Weights of a small GPT-style language model, trained from scratch on English Wikipedia.
Size: vocabulary 1208, 4.13M parameters.
Training: a variant of SOAP for these matrices, 300M tokens.
Each number is 128 + 24 x the weight over its row's rms, rounded and kept within 0 to 255. Layers, rows and columns count from 0. Numbers have three digits each. The size before them is the row's rms in percent of the matrix's.

# down: layer 2 MLP down (transposed), 512x128, rms 0.201, rows 190-256, columns 64-127
# gate: layer 2 MLP gate, 512x128, rms 0.237, rows 191-257, columns 64-127
# up: layer 2 MLP up, 512x128, rms 0.229, rows 191-256, columns 64-127
down190 096:106122180110145172130125090149125112105143154128111113123157138125169118090140182086094085116079110130161172102105173098113136153120123132091149130096153139121129144125119096110124134177140124
gate191 104:137078119083097131127124104117136172178186109152126108126151129097149153118138159124120139121105130141117091127146106127115120102093095060124109136146147126137135118121128071124128054124140164
up191 100:135072118118124126128131145143135144144124133176127098128087136130109113144141184136107113124115109160095149140149177139083099151102072105132105109130119122109089092100162139115142116148132166
down191 099:120158102095152113136131118093094121119127121120108124112153103123134113141156128146079122139101089122105125146109150131111170107114111125138169120142148073089109155140154138136146097122111159
gate192 102:102112117113091122098152122114158114089120130120115122146166091171139135141130154185164157134148125147166120127120116112096129129179162164066107120084149147098127173137123150114184113133134133
up192 114:089103110109122103106131087087122098111124101142123133149114091169109149148111156144118146126138142163191104153121124112118163118150127162097136155107121126082138169162146183114155113117132113
down192 094:154140134122108108116120135098130112155173125141113167120121065151134110144141125151103096082108105094112121033135121096112085115115135146140125137158125130087166115141080076132140145096127092
gate193 095:128101118135120143119146104138098124154134129086092103150122144116107142090109113089164171107089075187144118118157123108104113147115151131117127172134115172106128142153131159158145145128134141
up193 098:151113164157100162143170116106134161123148062161101092142113171138092101122107115132128152136135096114172121153113157142171138124146113145159103092158161126147123192112092095130122164120087120
down193 107:130142122039128100109122114137137123146130142101116163142151105125119141131134105125159117118107146109133156141105105142130139114112117137096156169070134109099113108156153143151098120133118137
gate194 090:111122158181141084105145141092118128131151147100128138094118102136163129138165131154129139116131133182126138138154152132169128114162121121093097155164146124117138115081083131138098161145110073
up194 100:134131073124132139151093101122123138126089158150092119116123145147108139102088146113148109148130172105097098143083077125100130135134119127110133114144086135154121148173120135086152125107154151
down194 103:128112152174123071078141121158126114147107171140159099131099121076112129153142133109145118149151130114153169147130117143146124130134134136129115100143154099168087141135094145173133124142153118
gate195 097:142139089129112116103141140158133138164167106064102116146104116117098124106132142172132098115099143112136128138146104129124124146134108135102163109134113123137134156135156145145140117101099082
up195 092:163126114126129136144089123129132138133154114128102135116132133145162140125147179230168135140109077114112116156094139123114120098144125140136130100142123103173163120096093154122163099131113096
down195 101:150095130135141096090073138123104138099107136148162117143166100132112126164079118119135141131146124132115136123150157108138119105103165094134108157168153130101094159151123128095112139093132114
gate196 093:118127056125094147110153121155151122117125149090097127115156165129095114150138138112131072149084115113096110139112172144130161116159171100124138098074146093089140125116140150135164138138137087
up196 095:101083110119077162130111115118068099163124178139129138115128129110106137171102139137169117177111116126088165105140137154112125111129182117160134181143125107154104135123108108162131159127097114
down196 106:126114101115066169142131108151200098107130124147124133095136151114120095130110138148112105157108140129138127133147153107133136136143143104113151089145147136087119144157173132102113098103105166
gate197 090:144127114147167107129084138104156147074154122152124125143126144124185131133116101155140112111113100146092141108122147129093184112095106095127127144137120166125120092141133148148107126138113116
up197 090:182085131118150091188106134102126096094084133134155077154117155142124157115173123145161126146135118129132110152138134131128114115125096141149122124174117154113158129171135113117135133119167129
down197 101:116138127104106106160097107103129144156074110137092131155149158089154122116147098143135147160107159159136133139166122139137086124129097106127110150135143124152103116139112111158105118133152194
gate198 104:054125142145127114125103133118152139110134159159122111132092121115146102106116142156134117147128089110120105152144117114128123154150156122160136160156099097141117117123147166119088151147133156
up198 105:176116108126099147165149119125112109150163104121120113124127152150098128118101090091112157136127124165112148112129135139113141073115104125108152106126167153090136135097131080112128156136099080
down198 103:117118131118163119172143132137144147131132077122144131162158107072122117117139124110160123123123076133077157127162099154134131125136106139125140116147112143122185146122119117112172100134141142
gate199 104:115119106143161112095099102111088137134109160100129124128152159130075110156127158133138176115125138116158097142136153112149123152136177114128134126141166170132121133133168150132096163186109150
up199 099:114099158130153168133076105127118122153095176131130117128159132147114136137115156135115158160132122113131121126195125112122121102152177117133105121149128075102137141095117112115103143141121129
down199 103:114139104122116113117155158078105175129162087154108152086139145162124115112148172114140084098097176128125137128088116124156136172110143132174154148112127141103108145158091126108124109126142097
gate200 100:139111098157117182110143101138132128156111134133150145100140144136137093136118117103109122073139125161115134192143108078124166144138199129115146133108119087133108135125145133134151109157081129
up200 108:127120139108136086147166158104108112156124185131117144153141110113050154104094122142146111085144139081127159123139098117202134104130128130141189126159119114140117088144181143150130158109076104
down200 103:131121157176156159132133156137134130150177082110143123123137164100205159113165110104151121181138127148121154095129117129110159164143155180143132134128137125130107126125145115093116100137150139
gate201 078:133151125090110135111151153136118107160146105147166120122120076150141102132136123148132172129129130159114141125128119123093107126113113128159144145100124097116116106139152083080087111119121157
up201 076:215141143138134110122171128135149112138155135118137143134144114098101082131140131138118119129149084104141087127125139104104105149175119126097119121100140130112184143080121135108119105175127115
down201 087:135164132086107130109116131155111128115111142141078151170097168098109112112159122093140132119083162142124082158156142123168152123115156119127100179138157128114136140154075116142142111131145124
gate202 094:074127140150146134155143118117146120131140100157125144131105092148086108119165164148148094153135134118101143144089133148150090068093116121103145142181108108147142127086106135107136155105089121
up202 105:147119084167132183098134081144117091133102167102147114109135174101133107137114083085108152131124122135132118088156111116115100147166125113146123092101151114133084136123145144165137116120107105
down202 088:131129161127130116167105121137148092131129190121113112106097136134164121097080138121121131153128143167114152170124120116137139158124142132098152155138107138112105096153127080167089140105185148
gate203 099:158153141145117128105110128124145080155117098079130121104130140154150109117124107109096139173109073133128138157139127148118155152122124147154141110109124152127152146114070111168071084148131099
up203 103:133138127088146153121104139117132143111120091117125137140155143124122080123092182161099126103146156118143112137164121126129118139106125148125135123128069147134162120157107138112138148133112099
down203 095:126130159116120113108104097106108136096067135108116172106128121131144109119131128155128146146170170165169141106113086116131090084128112137170133117119093133118156119134128156128150155154114119
gate204 096:073104137108126109120146156170101152134112150120149099151164132136149078119102129130141121032148118135109124182094115104121123126151123131161153145141089128133119116122082167095172159111121078
up204 093:160125151130130124145131135092138127167110122161140116123072099143149121098141142127127117119132131135102094125152185153131106087124088124084128108158112155109126103145164122143105114113113128
down204 097:076114103097137122129154132136107131115102115113115126100159119155077132153130124140131121085110138128112139155112126103144142163112116131136115137075090147147134095117097176108165134123115087
gate205 086:139099054079106148124130117124137139097113107132145102121135139081174117137135126150118128145104149160120117151155113106094146111095142128182121139098132114133152136093113147110134117159193130
up205 085:129105165131143141111100144128138104135099140132123112150092127159124108082145105147149138112108131120125113138087114119174137134209129138136096208125124107117105135132149098134130121105101080
down205 095:154129117099129122148169122113081113086102145116137114078144136076117151120087145106148112122138154136111126152168135115123156147109131204153131130076124138129146124149141125144080124080112134
gate206 112:160089120102188103115144170112097097120143158127107144167129100149146140133096147134113151148146099118142140143119139132097161101121095136154136141143139106120104171147136110152145104128181138
up206 106:099125133134113181132105129142127110131120123098156173135134142130052086094151137095149117107133123130078140133120100077115139127103116085104138176094143103117123093167171109113134134156119135
down206 105:115125121147125099084122103163142164129132136105120139141140139139066155135121110143134192117160122124086142146120155101132144117124146079131119104162172170126094111127108123108141133127122152
gate207 098:118132142100134141153094132136113105114104141111153165098121143144119136153106148158140153106092131171165136135123110161162135106156142151116131105116109115173151154124113088136198116153113099
up207 106:120108115122147126116101137126138151153144079126105118156115122119120065116149138094120099119128132059128151131135142102118133188102097117166111174154140099077091109128125155135108169164129112
down207 087:145154143134139120106158138125154138143124131180140132138116137109123147112097075124141126131171108106142088142121152128135139146127162104147150096134143081145136123099150117142107131154135143
gate208 107:149158157126141113104163131139079142137169118138099134121183117160161131102163098142149157127158106135109124160142132089127096113136136110176087137139097124131112109173092138153133127121173124
up208 104:122140172114102129098084090121077141128143115157090116169166119116136185122140168167135157133152157141113137114184125144117142136115158149146145130097116133120078148145093123156131145121151118
down208 101:171113134081140143140102132116120131137152130142142146144106127108106127130139148163112133115125155107123141161070133159141158175129147141170146136190111104144172144129109115104124119140136094
gate209 087:147123141110136095165148164108168139142109136121120126112141119135121132128129114142129165089142125152135117095156111102178120140131133135094116118164089129105109153133093157088107167097117138
up209 091:137134132122152172125124100121111085098083147115142159114115122115122113128125150125126127112115205131068177129125162153121149125134085151119176099111117160122125131101142135132116119107134126
down209 100:116121149166066185144165142127142117131108131126120149164176140140121144167109137123136111158138093132128108120144136128156148157111113122139176155155141130145107150137110111124157159160144120
gate210 103:098109125159149144121116121128124155136126147120131154109149121094177136133119133145137089141126101113133149165174099127124153129092122152166134100060141097138106130119125124152130088145128106
up210 105:121113155118099136132113142121157154176125127118155151115096138130137160106098104143117106176074142103093096091144166143144106133111139119175157135114116105141102151149128153145120128136095127
down210 101:081131129161121130112118131133131127093146149123127109122109140089110122157100147157169132078179139118159117107147100114094118124134114084123121111142108115146123150122119139132144135179151102
gate211 091:107102104136109094137144143123082095102152112117122141129128116133145126123066165112125146127135115116136148138105147168121161111129176157140125128133118152135126138111123141126158130157190150
up211 091:147175175167127126118119098140171136155139144125150102146151127125106129095168114169145098120142130158137089139149110092117105139121115132135114136129145096135121112148109122104138139132084079
down211 092:120156142141142112097111149130169120165100169169111169142105116110086150115123092161104140163137098131140125168124072127168140109128089100151153149133141112111172105115119096097091127118116100
gate212 098:152150156131122114157091124098113181136075157161112128139152090125135131131144126097146090151124158105168116126149113114141114131106134113165128104114135082125095103131168116138173124142115137
up212 091:138111125168166057119147121112122115133151162143123114137107148147150149142131115155115096128157112125134133177123121110147111116134115119118130150157143128129160152068092170107161097159103107
down212 104:114113130200081115135148173132122106079171111122114162090103191098142146134137120150120111128138137142117161119153146181119102105108118127121108139130129157163150135153107146145161113138165134
gate213 106:153152137146157152126149134138120134121128117137159101137105108079100133096120114107118112103107093142123138107093137139104134128107122112146116103150145096109170160072120106105065148143100149
up213 111:179137138163133150101143114121151130110160151147164124106082100112090141062159142131129121134142089097143141170143111146096099131131133161143095102113113089148136125137124078113092139158161145
down213 114:126144148143127164150138094066150116105157088163141163138125117140110125103126145154127103139111129173107110144128118142103093159110149124156153123099114152110148147094120063059116131107135151
gate214 092:142087130131152164132104114128171155139144159136132116097128119147129118114148088071134107130133133154120146121157128126144202151159143105129106076157135092107131148120153121146121102142138136
up214 094:127117151126110154152112116126147124148097178117142085127161154141137129113120094117146103111125100184133117148108134092149126147192132112120153107153129086135122105100122129113120156113121118
down214 096:104136118123133121142171123132104169139127115136099164130117101175117142163125151081097133113109143146135133113136121066144130131107127115138142143161070075114108139154146135141131077159130174
gate215 087:113190090091124135154125117128158127088173136131153128109161101144087080119178142144111118116139145138105114175153139160120104129162141119120169138165152158119164100122152158138127135117157090
up215 087:115128092114122131117120128126152101124146160154130120128140148144096095122135149145106135145104151173136096150117153161143070100176177152099151134132148138118153092125136144116116120086152131
down215 093:117140143163169126158118131097140113099187141128155114134115138106100092117158126161135130118151157125103081137147120102123075133080131146163198093100106138152130145113131163132140089149120113
gate216 099:141120069119124102121111156116154114077120161113125142150127131113177152126147172152119099135119129162113060109103125133129174142119187154107142095093136130141120086143129085128119077141148097
up216 096:136152180179165116143143124110082137172125099150165149073127106128113130105104114127133094120145110099116139150147124129120108122091109175141102139169107085145089124111133136174130132127120115
down216 101:126177124163106157095138098107128128140130111138161121120128107151140107129105128127172133108173129147134160130135152127098126140117123112142099148148126123159152125119097226131114153147089104
gate217 104:156130088136156128159122127134108125167132124189159116140105154155078126121155123139079125125150100128144161171084133089121126097162128112115111153155138123074098124145087157080118179154123134
up217 101:104099111113135135122137141136164165130130135113094151114137122123155131127087129137127102095106159115109104121158154145152172130098137136145119074101105155160153163089108115104140118136129117
down217 105:152161148105081113150144133143100113145093130112135135150115118164105129152142149140073122129124110124118134170134144133097066102141108134103158144116131113130130074192151110123129147105084170
gate218 097:077141145155101128081138126088121149080111101099095130171108148134143086156136174170161111126111135151123133147120160171104122145098169160134137087109136131109103117087110109101144122147132121
up218 098:092121138102144113113115111110184169078122119135163138109094136076150131148129091110128197103172158134127124120082117097148099129131120123105090161123120166127124099099177141137113137176111172
down218 104:136116154125147092146129112155174139144104103123141131157091142121160167180139129067132146127125107182097128155110127112181138149100124119142108140143099094130142171133123160148105118103138100
gate219 096:118140162119149105114137128120137127107142104142134087114126136136135118102136100133141120111138082157152128145137134074111147122114142107128132161144130117149165140144113107083089115102143130
up219 102:111135121106114154124109131109109141145160127099113179100092095138118140143164159091082112143152124125106169133138156094130117134130101100130120158128154094151162128128108128080105102115145092
down219 100:130138122155092114137149138161122066083111111086155173146131108116153132131180159130148127128124142122115163104092121131120116123120146079132174128112135145107110098108129084146153125145110163
gate220 113:186154107124134130110156162079138149141123164126159142146104133148149130081116136115095116105125175117114118111115140136174152116094139142116131123118145167178103137137144113132124139151121141
up220 113:138153112160132117129117183069116153115129136155182133116133150158180095109106148118086172095134182141090121114103154117132171118121094130121154110094151125176106117151115131159123131141121129
down220 103:126123102115110148127158117099129157152143171125129163158123169151159142120131151140098109130111143147095083127138122099161140128084116141153134147127182179136096123143098084159120155101134129
gate221 092:095091128157133147123144153144121125130114110138124111161140107105120115167119109124136144097111136082101119160131126161140105185113088104149154103112105153067121118129122146152114142124131108
up221 092:100087159131099101125157143138137088144118136133163099169154122097159132157117123099093112110113144117094119164137150140141097151109119119142158092134147125097119096115119140171141174118135143
down221 091:122081140151141106176129120154132093129114151124119109126117108095096095131106096139137151124134128141149102124109144143146099133113141139120162150122144112142099161142118134118091162049130111
gate222 114:111138133172130151125158150151090092119135140087128123113149146108181144096093129149114075126131103151116112132146143165174118093108116099135162139144118100156126131115135140131134140129125134
up222 115:126161157139125125143131143101099110152170090122120122141147117126158099093100125170091127078137136128139147147116124121135109113133134094146120146185130147169112130128119156167121159161087136
down222 117:100142170104128101164178127116136130127147108151085125116130143128131101083155113154130148105133116091147166135109132129139140109125086069157147195159154116148153137102127125122144156102082106
gate223 091:109148120163149159115170137155117135119095153125121131137117105134155159151167131092109137139108129140151142089112159085160127132117133153084116083151126172131147121118174112093119107136139075
up223 094:134148121123101112104095105098125118136128146141119102126146131110153091137151131108147111115130100101094120138157146175097107102178105114116166131139133078127130146114130115153183143100135169
down223 095:146134145110146137134119100150095148084103172110120156128092111158143178111090106129148116125135120127143162133093131126121096120171135205082112134152071136135107112162142105113094092118126114
gate224 101:147145149158115087115123122128092102128097186133135102158124109148103139146150162155103113119117116137137167092161118138098156124103121131115148130129121153159085115109115129079130120130153106
up224 109:159141181122149148119094132113101119139096127130120131119127155162133114113121148138085150131129114184140132140123130146131177152141105159136133082112137115091115138134154141094105097118162117
down224 095:122137062114130125169126150114121108112082186150129109123130117131150104146104128115127094156109167131160121091137112168161153145138151102134129123166142135160124110087123146119146125124116128
gate225 097:148102118103144127099161104162128135108125149126093123141126127149148162103103107115127144187091129101161153145123122119153094160116138130120149091128095177134147115124109129149126163141137137
up225 094:112137094148170140111113116158163150060128134170097147159108155154169136146138131120147159124117136113137168155154137074099101138127180145130126119138108117162152116181153158128165132147126128
down225 100:115149148129143143147092112106118138146120128106145137137089130140155156130155111124140094108138084137115132112113145067104152122128154140143170159113160142106153125181150132116101125102167164
gate226 094:146103101103140143133162147131127136151122146156158128135096118145114126125144145137145163086113112097121127113144119167136112164134089148064141150115132127111111151144098102089111126185116134
up226 094:072132123164127155145098126130090082113132119124109154143162129092124126168150129114169064200151113160116148108105154121116128095129149100123110136105153119137162128139174144143148163141122097
down226 089:080145120129146124128079116152101132147140152132087121143142153109103160119097172132151082139179129176173149134174127097138186110139116131137109109158143133132142107126155130165141123150093105
gate227 121:095112090062126110150131121115122153131152137141105150171124157137125091078140104129083144153127141132111122111111105125116128096145134058150139182105118127141145122132162139126135138116124155
up227 117:158167116181130150118069145133095079124112162127116122119131083131136139158119157153164150088122120097129116090128124131145132157124141124127120127148130133102136128116114134152121107088148078
down227 101:128166137115136126131141112139158126129131138141124122073140148106109137124116145129146152117137160136171152112143127084146101167131158128168109125173109108125094131131143111152142163154168133
gate228 093:178108161136120128084118078131120103165108168125086172158121131114154126115132102155155117126187104152129128113094119140167126120128182121123130142135086125129101152097125116117123130056124101
up228 095:123106104146135168101149144114138126148111112177124123083121143122080116116150135094058094111127137162160153158075144139141141174145108108109135119144107119097102121093099111110118175144122143
down228 101:119159104139158130114140162139151112100115114123173131136084123138148159152136093102079140131115124122108097136103158174128143113177128099108156136156143091173123136107131125141113169113149154
gate229 093:124072108117147158059110104133150152131134102146157142132141111148154151163113125113104116130110126126137135101125133150106185178119125135089152161106147111116136160154187141122107083106131118
up229 095:142162142113131117151097130100157136149120149150135143152130104171128124172123124156135085109159110120141136064111103121137113149154136127140139078096115133139143064120107127121103160164103120
down229 098:127150111098127095111130104129151135146120100155100088133104124136106159169139147125147130111136098168158127132112156126181163171146145112137152098096143103153124115104169108074072125138117125
gate230 099:124097177110165075129150084153113171139082109172176094123141136169129115117121115118166157104126129129159116144110118130127163162146143114145082137147110124127132084131102130131140126128107118
up230 105:166128153136149104131131112127161191089088195174167114095176164092140087135107099136173146079132166170134146110102144147136061126137131094127106138119129147139101093109124140117123095126125123
down230 101:137114078092139147130143088110135156115134154110129132145142154153130128178117160096106190135145181127116133094136116121123150165136110129164109149117147128106114116103144117131146105130067120
gate231 110:138145122114161109122103130144085155140135164131143072153111146106161127089105134157170113107127120101158158095138115146134080153167133133127136134125097142119136111168157108147095100129126118
up231 108:149160100122113140111160153128133139095156158111105097133128152138114115113114126163120129131109148128185144110174147148140100151164196140129125121100127125146108137126160130145083110110120115
down231 095:190146129164108111144103114183130118145201150091184091143102113133093134122137118113118148121111113134148107157123136122143109117114157090135149123119119154161148177124078119090093154140083107
gate232 112:109137108109141174135110095126122167123166155135134119104104171119093103090153136127106143156130143111142138094128110161145135154154186154154091147134173108077158067136125140128140151110144114
up232 139:164119104145114161147081101089153128147101114106108114138163111108137131167136150107133130171106113133102103124121161103074098100124101112140149138135132138140097150152126101120122143154118130
down232 108:105108140094118100142143125152133122113147099144126099100102145126105159130111133153123114120090142114153148119121117211161175139156163125125075151117141098091152121119107151131130139135118143
gate233 111:143149095139142133113144158088167108140083137141149150130148155116131126177161102138142115159135146126115126073125131132140163100134169130113129120124156102099155124135150131118152082082141104
up233 106:163127129153156136122125163127157177137110110117125069176157169127119087165140136138133101146157126165135144100133127076164108136146106157086123127151085100124107154158083133133142085106133104
down233 107:136115142182108103099091120150085118155123112152130080131155163100108172116145139095087124147148101136131121122111120105174130147102075158145158143170056123081124190105125113145136127132135102
gate234 098:126138178120125172095104182099132114181115057115136133103156149149150141126135129177102096135186143123084171125094146105120141151160138123122136148134117085128115154088106128120120122113158132
up234 106:100146155135107190134144139099149112124120072094139122117177150143167148116129086161142104138141136086131139135110101109133149134122126118133139148128118068136150163110103111135116097131136142
down234 094:119116142108136126127125142130117130098101089080133104134150158117099152145130126068123131119139138099143123131148111089112122093135133145129162080139133127125098143139150134135095118079088171
gate235 103:126111139166123131147159098112114117108124107152124145133124101078116115136120113118135116110094109147112157087154119098136112159088112110138094096132137150108136064160174124130125118145114137
up235 098:147121151156172140120124115115103106107144107168143185149109080128120127122133163105115074154137130118145135119129133102115162117116104128122087115135154158132128104154171134141135090142115124
down235 101:124112117166151133112157109105080118120178096138150079127105103137094140091097106097077136127149141135087148143115140118153117138121134140152131128142148141128138129134180127148094184157122144
gate236 090:140149108164170155116139138146154137145121120115159107119148109121159106138122154105090132164161089168082125125114131097113122132132095089141174099122127092141137117155117127165147137119123127
up236 095:142134116130160132114156142146154155131135117116143103102144105107171118147123158134085122120126118144115084125121128102125151150125083106148176077098135116143121108110124125145115120136121116
down236 095:128119119088118119138109127116103107107134062124127174125102124129126138132089140132165147139152147153153132120144102116118055178136135140111108130114154143121116158142133136110090090136163134
gate237 097:137116131084085115122141137100107124102131120135129143146131131131131134143098108144156097114124084099134161165155104117120062099129116131095118101144138133119116131086122105152132092132105146
up237 100:127133158179133163144113112158121122120128108143111104093108162098120113130169134186131122141163114118117103133116157101091179158135140122190153140103118140131137153149151174131145143149152147
down237 097:131182097169161165116091099144101125163101145135106169171125130130125145134116180138125149154098165132144091119147135136117154131138122072153126117082142084137118144169108126129171137130172137
gate238 098:111140121132149104139101133095110091108122104135135124117119080171152147134087108149158125107118115121111139090153129090170092148151135149156132158137106084147157126149155124143107132137141179
up238 101:149131122099107154095136139124105141134164133127132163127158135093137147128143138137139113129124099135136155103128115129135134113117098088107112114146156145162129132132109112127102069139100097
down238 108:135122152124122162143154115145110131150166119135106102127163074091114154108164104108085161116159154119129150146088146141153119121118124146141144183155149132131107114121113130106114102090128096
gate239 094:130118111102105138128142097123157131150136107077090095149096148143076098100155142181151117143180089143080095165117132108136130159130140125139165125117116121116178115151150124104116135099152095
up239 091:098142111107151118152124124130108101141105140108106130154146181114091115104157122165131157147149106108094133172132159147114154137108130125160155125108106097128179122113150129099165098158118109
down239 096:121128153119141146137154106121119143128129177049099110161089089164097100114140156158179135139148146146123130156090122096078129126145139115136128162132174151104105149141114154115138125124105075
gate240 097:091115113174160095104161143116129114123111110169131143120080106105102152136108118082139105118087102098140113146110156139177140107114168110144095090128120102126124143112130139100117124115053140
up240 105:153133138127070169128125160103098121175142112120102135130170168117140159127159161169151141135099160137111146132106099132077101155130107117108142179105114138133109123126151125151128100161150140
down240 102:109159140099131094155161114166118120144136149169139150116097167146140146143128128137116156172143089096155135126147146100096141185107077115102169137132112108171111087158140112110118127177134111
gate241 103:136128142185110170169128161129135131134143124119106124146129145125093105146159135134148149166168097102140069099202120118150139123137133125173169128151138111133115136183162151163115152129086119
up241 106:131138148172112147177142152163128191144105140129130123127107120135123126127127107127126168099130121099113090095159080129153137129142098123172166099134083107131113144135152131163134157166058125
down241 105:132115111115107143118140131091147078123128135091110125134129144127138124085112182077121146140150106155155103131136164145115111116109110101114092143143141140158109140166070129117109101157127142
gate242 087:161169133145155114111123135114083118121120141125138128137138138165138156127152121150123134131181112101137081129122093070091099127141150123134077150128109105178132088113154119150149157125110120
up242 090:136125074106107124139116123157098125114133102150116092127128146137156131156128117148100140116146120098167084144116114129096115176117128129111109132132103136138165121106188105137122144177131085
down242 084:188097160146150094126125113097135112071161133128171151152154129120097139125093092160147146131137154098126101141131111129147095116139148124167110105151106164168120123176116134171127113116115129
gate243 103:154129099120134141139115109126160123117144152127162073107148133115138173115134131159125112121106139164121139150125123139117121141110123084137103091147156097151159126101127145128137108110122124
up243 099:131159125107110095177143094112127101138097128099192103098130119129134131134145111169126171129088168144147142142082133154139096124111136103127130114120132123111128109144133130115126100140165154
down243 097:101114118140098066134105172103150114125162148084118153102170145123092164131165137173111124123143112146133102098112159151082097120151149109142161119138145115100140139155108118133168110136073153
gate244 099:165152144130099139133123144120127076097082138112091127154144120175138067158138102112134097131118116108146180130072121114151124153108135095073136153127143135123094135155123145153122133137114151
up244 099:140152126103151113181146106125138115140119111092105177119111155095100143132114169083128142110166118108116129088132130161128145084126137110164130139140103140128148095100145125160125173074150091
down244 098:177114145127134119102090103114148089172115097138138122137102139117116129077131117166153197170119127154100155111132114135117141137107139101142138153106110168142151118164138144165117151121154156
gate245 095:096141159138109050106153147162117126163108131112131140133140150148138112153116182136134110131111122155144125097182143112109076100130093140112168133122138128163155126116117126121115140130130104
up245 097:158123135162158078117104135112117134087104114128158129116117180128139130134122123137090130133118163123159147136157096122143111137133114149152106136159134114158119143122152101117157098112139151
down245 097:101109123151153160145093149121133111187122119084150126136128082145098081111123143121178170153129139190138136144102136135133132123099127175146114104145144111124142136161117126104121118112139117
gate246 090:152136108119127128132159141140102102111143139162143104090110124113162156109095117131113111128162135135126142130128113121130089132148154121133104176165124119100137120174104165110161134133121115
up246 084:103137129115122108139123121131188139124108136111130162089133165134112140143084123134135066086121162132116126083129151175113127124155129093096123138139132135113107130081138113135136129139109126
down246 095:140184126114147119126119128144087114131146118145138128152132081091138140155111140105103139109093143114163136151108103131148102111095109112125098124099114110185151092138115157088166137147154142
gate247 102:131149121115123140143107142096115121139146158116110078121145106144097113144096147152092165142121101152135082149143161107105106153145148100132108170118162144087101133161143109124088153152161131
up247 099:139071112136118131143156135170171095143122143094119131102117172167103115144115150155154140099176120144141142173123124128121159109173162112121137111170148165080163103099094125075133121183111138
down247 102:126144097159120093118122126138138125139097151138121132109103119138164107079122088136109132113097150124132147157148092107135154134127094115137111106146102126127128130136081117119151095150154125
gate248 085:144078150112126125134143144070119135153093108107147126116127119126140081151149140118107123116108113115128131109146160072184100126080165127163129105117118099117128124169152099112108165156101148
up248 084:130138066151122125166118098160127089103142146194108100111089107126122162110139148119137144159169161160111116144124131141088129118130115130146152134133081103135095147102117142107144126093158144
down248 091:167146127121119167116081158109140116117166140072159147135122139135194122152128134157131071131099104128129146168118113134112123110110100086120103086134118135127095131124120132144163116143145123
gate249 114:124123119164128137064131127173103112140111092162085125132157138141111100156117160088089130097090112120159099104136149130196153149145147098102126118093089110144174149113101104082115107148105126
up249 112:094147113127115158173105146117062120131130124134110152124152122128106122118153151098141144124104133152135161163099135128108090101131134103110126129154120111135107135093130155167099130123135105
down249 104:126092116115122123135142162127109100110176127130156109160121176147092160078125164109128170132115144105164150151140122136089124121116075114132201134122105139152095165122096086105117144156138137
gate250 103:107129126158125124151132088106112117134115133099129134146150152086085102087141129155123103156135112158138125120147120142129148096085140149160160161129123117119131115086130119150121166126122106
up250 106:109151137131133094117154132133200107109115107109136161112165137136128112141118091099131121112127181160122075130114114124137116123137132107109131081152115140147109122132134154150114123110126117
down250 108:136129105145123116105141114109115134163118146056129090109118140113148118095173141137137134142132124108115189122141125119148113143116136124139176168149189122128112136141100092154135107142127137
gate251 094:142110085147117107174134120114148158107107143129130152100127151137091144174116152139116128143114174097131102126119151174138127121098080129153124121126155109179137115134156206165139146129117121
up251 101:109118142118090060106103101126105112164177107136103102152113147126155132109168110143122138141130080135130139115121098112118182145097142159146117125137136098131124141137103120102125110124139137
down251 099:101131136160089099108137127149137107088152137127099112118108109157139154119161113095106157102161127152123087113154184165120148122117119134139152100112113098109124112175107110138151071148137119
gate252 097:140144110145172123077157143116172144173158137110173137103146126084158111125137134182105104090162090113083167104134153089122124126125134167157130152116112109121108157117122118142138167125131137
up252 101:077124110122100147136123127135167105127135121116120111127183125091128092095194092129077142064158121096095170143124163105132144124104133113119138129143143111130117120123159118190137166139118142
down252 101:153148121128107148095124126161113175181124134112101176072086123156117158196115142118119112116091104105141088139129103113138131082169149139124121169098140140091147101121112155109161113142110134
gate253 100:146121116097124072150157130122115152113134093123107128112178122176124090099111123122104131125122150180127101129133109126146091163104150069136166105151127172146120140129105129114106125142159127
up253 105:131082101123112127169113114136152174151093100100107127140144121152130099114110107090138160120129160117168143108116085152140110152143117097153143092149156174115130141128088146131144131135157110
down253 101:108092135136120118142116098118101163100146155098118130121129160148093093125144103091131155121108125147152089142106125131112099163153095128134105135165128140095152119099124149131131185114124158
gate254 078:164136109166148106160151107150139112127130167121138124143122130103146130152123177130144141129125147127163122124146146125087154090107157099112177115144094082138141144074141080173119131134113145
up254 081:156099146165149095127115119131167081115137122101104175139127121125147129163123186114144104118150144140173176069143116174126138103087134141107126106150106102132128113101140096130112135096129160
down254 094:114117124112134126123087118091129113118088151152162099147120094109112099142120129122117152116152124160085096125118131104098146070129108125137121127140133134095135114169139103157104145132150130
gate255 093:117150107106093172092136138125161142130161121136161089105101156134117116087131163114117135064126174118115144141128120091100122165118100136104124082119089099151133129147107151089121148093142110
up255 100:171106154109145122206111115139135146169118121131153137162138094123159128110133124114128104125122120164171118092113145133115120107121166160155142182147146140113104137100153105123137142213094156
down255 104:149100115177121157146119119188091112141138149156138118140141147085117142140144093130104111132120091159164101178157120144161128104145127134134125185155125171135086109136118117188142115155126140
gate256 098:130113113134154137136106089139107186095094126121104100075171166140135143162105146115134156106118122175150164096114134139161092133153145159136103148121125129135135167119143121140112104088160120
up256 100:142099088122161142142134082150131168086098153121098114079176120140120151137122135105116154101116163145130182099107107129134102130128139171124106157104109119123146179126149105129112092100165114
down256 081:133073129147126124132143133147113131116154134146118099082124145138121114139114148108073160101135139098153162087122099104170106144098121113172096146144125125152127149137134124140130141123127129
gate257 103:151156126137126124156083123153127092110112098119140090117111145135151130101141098134118109098156117123122099115116157137139146092093146108136044132132099114092117126120085122163132109136163155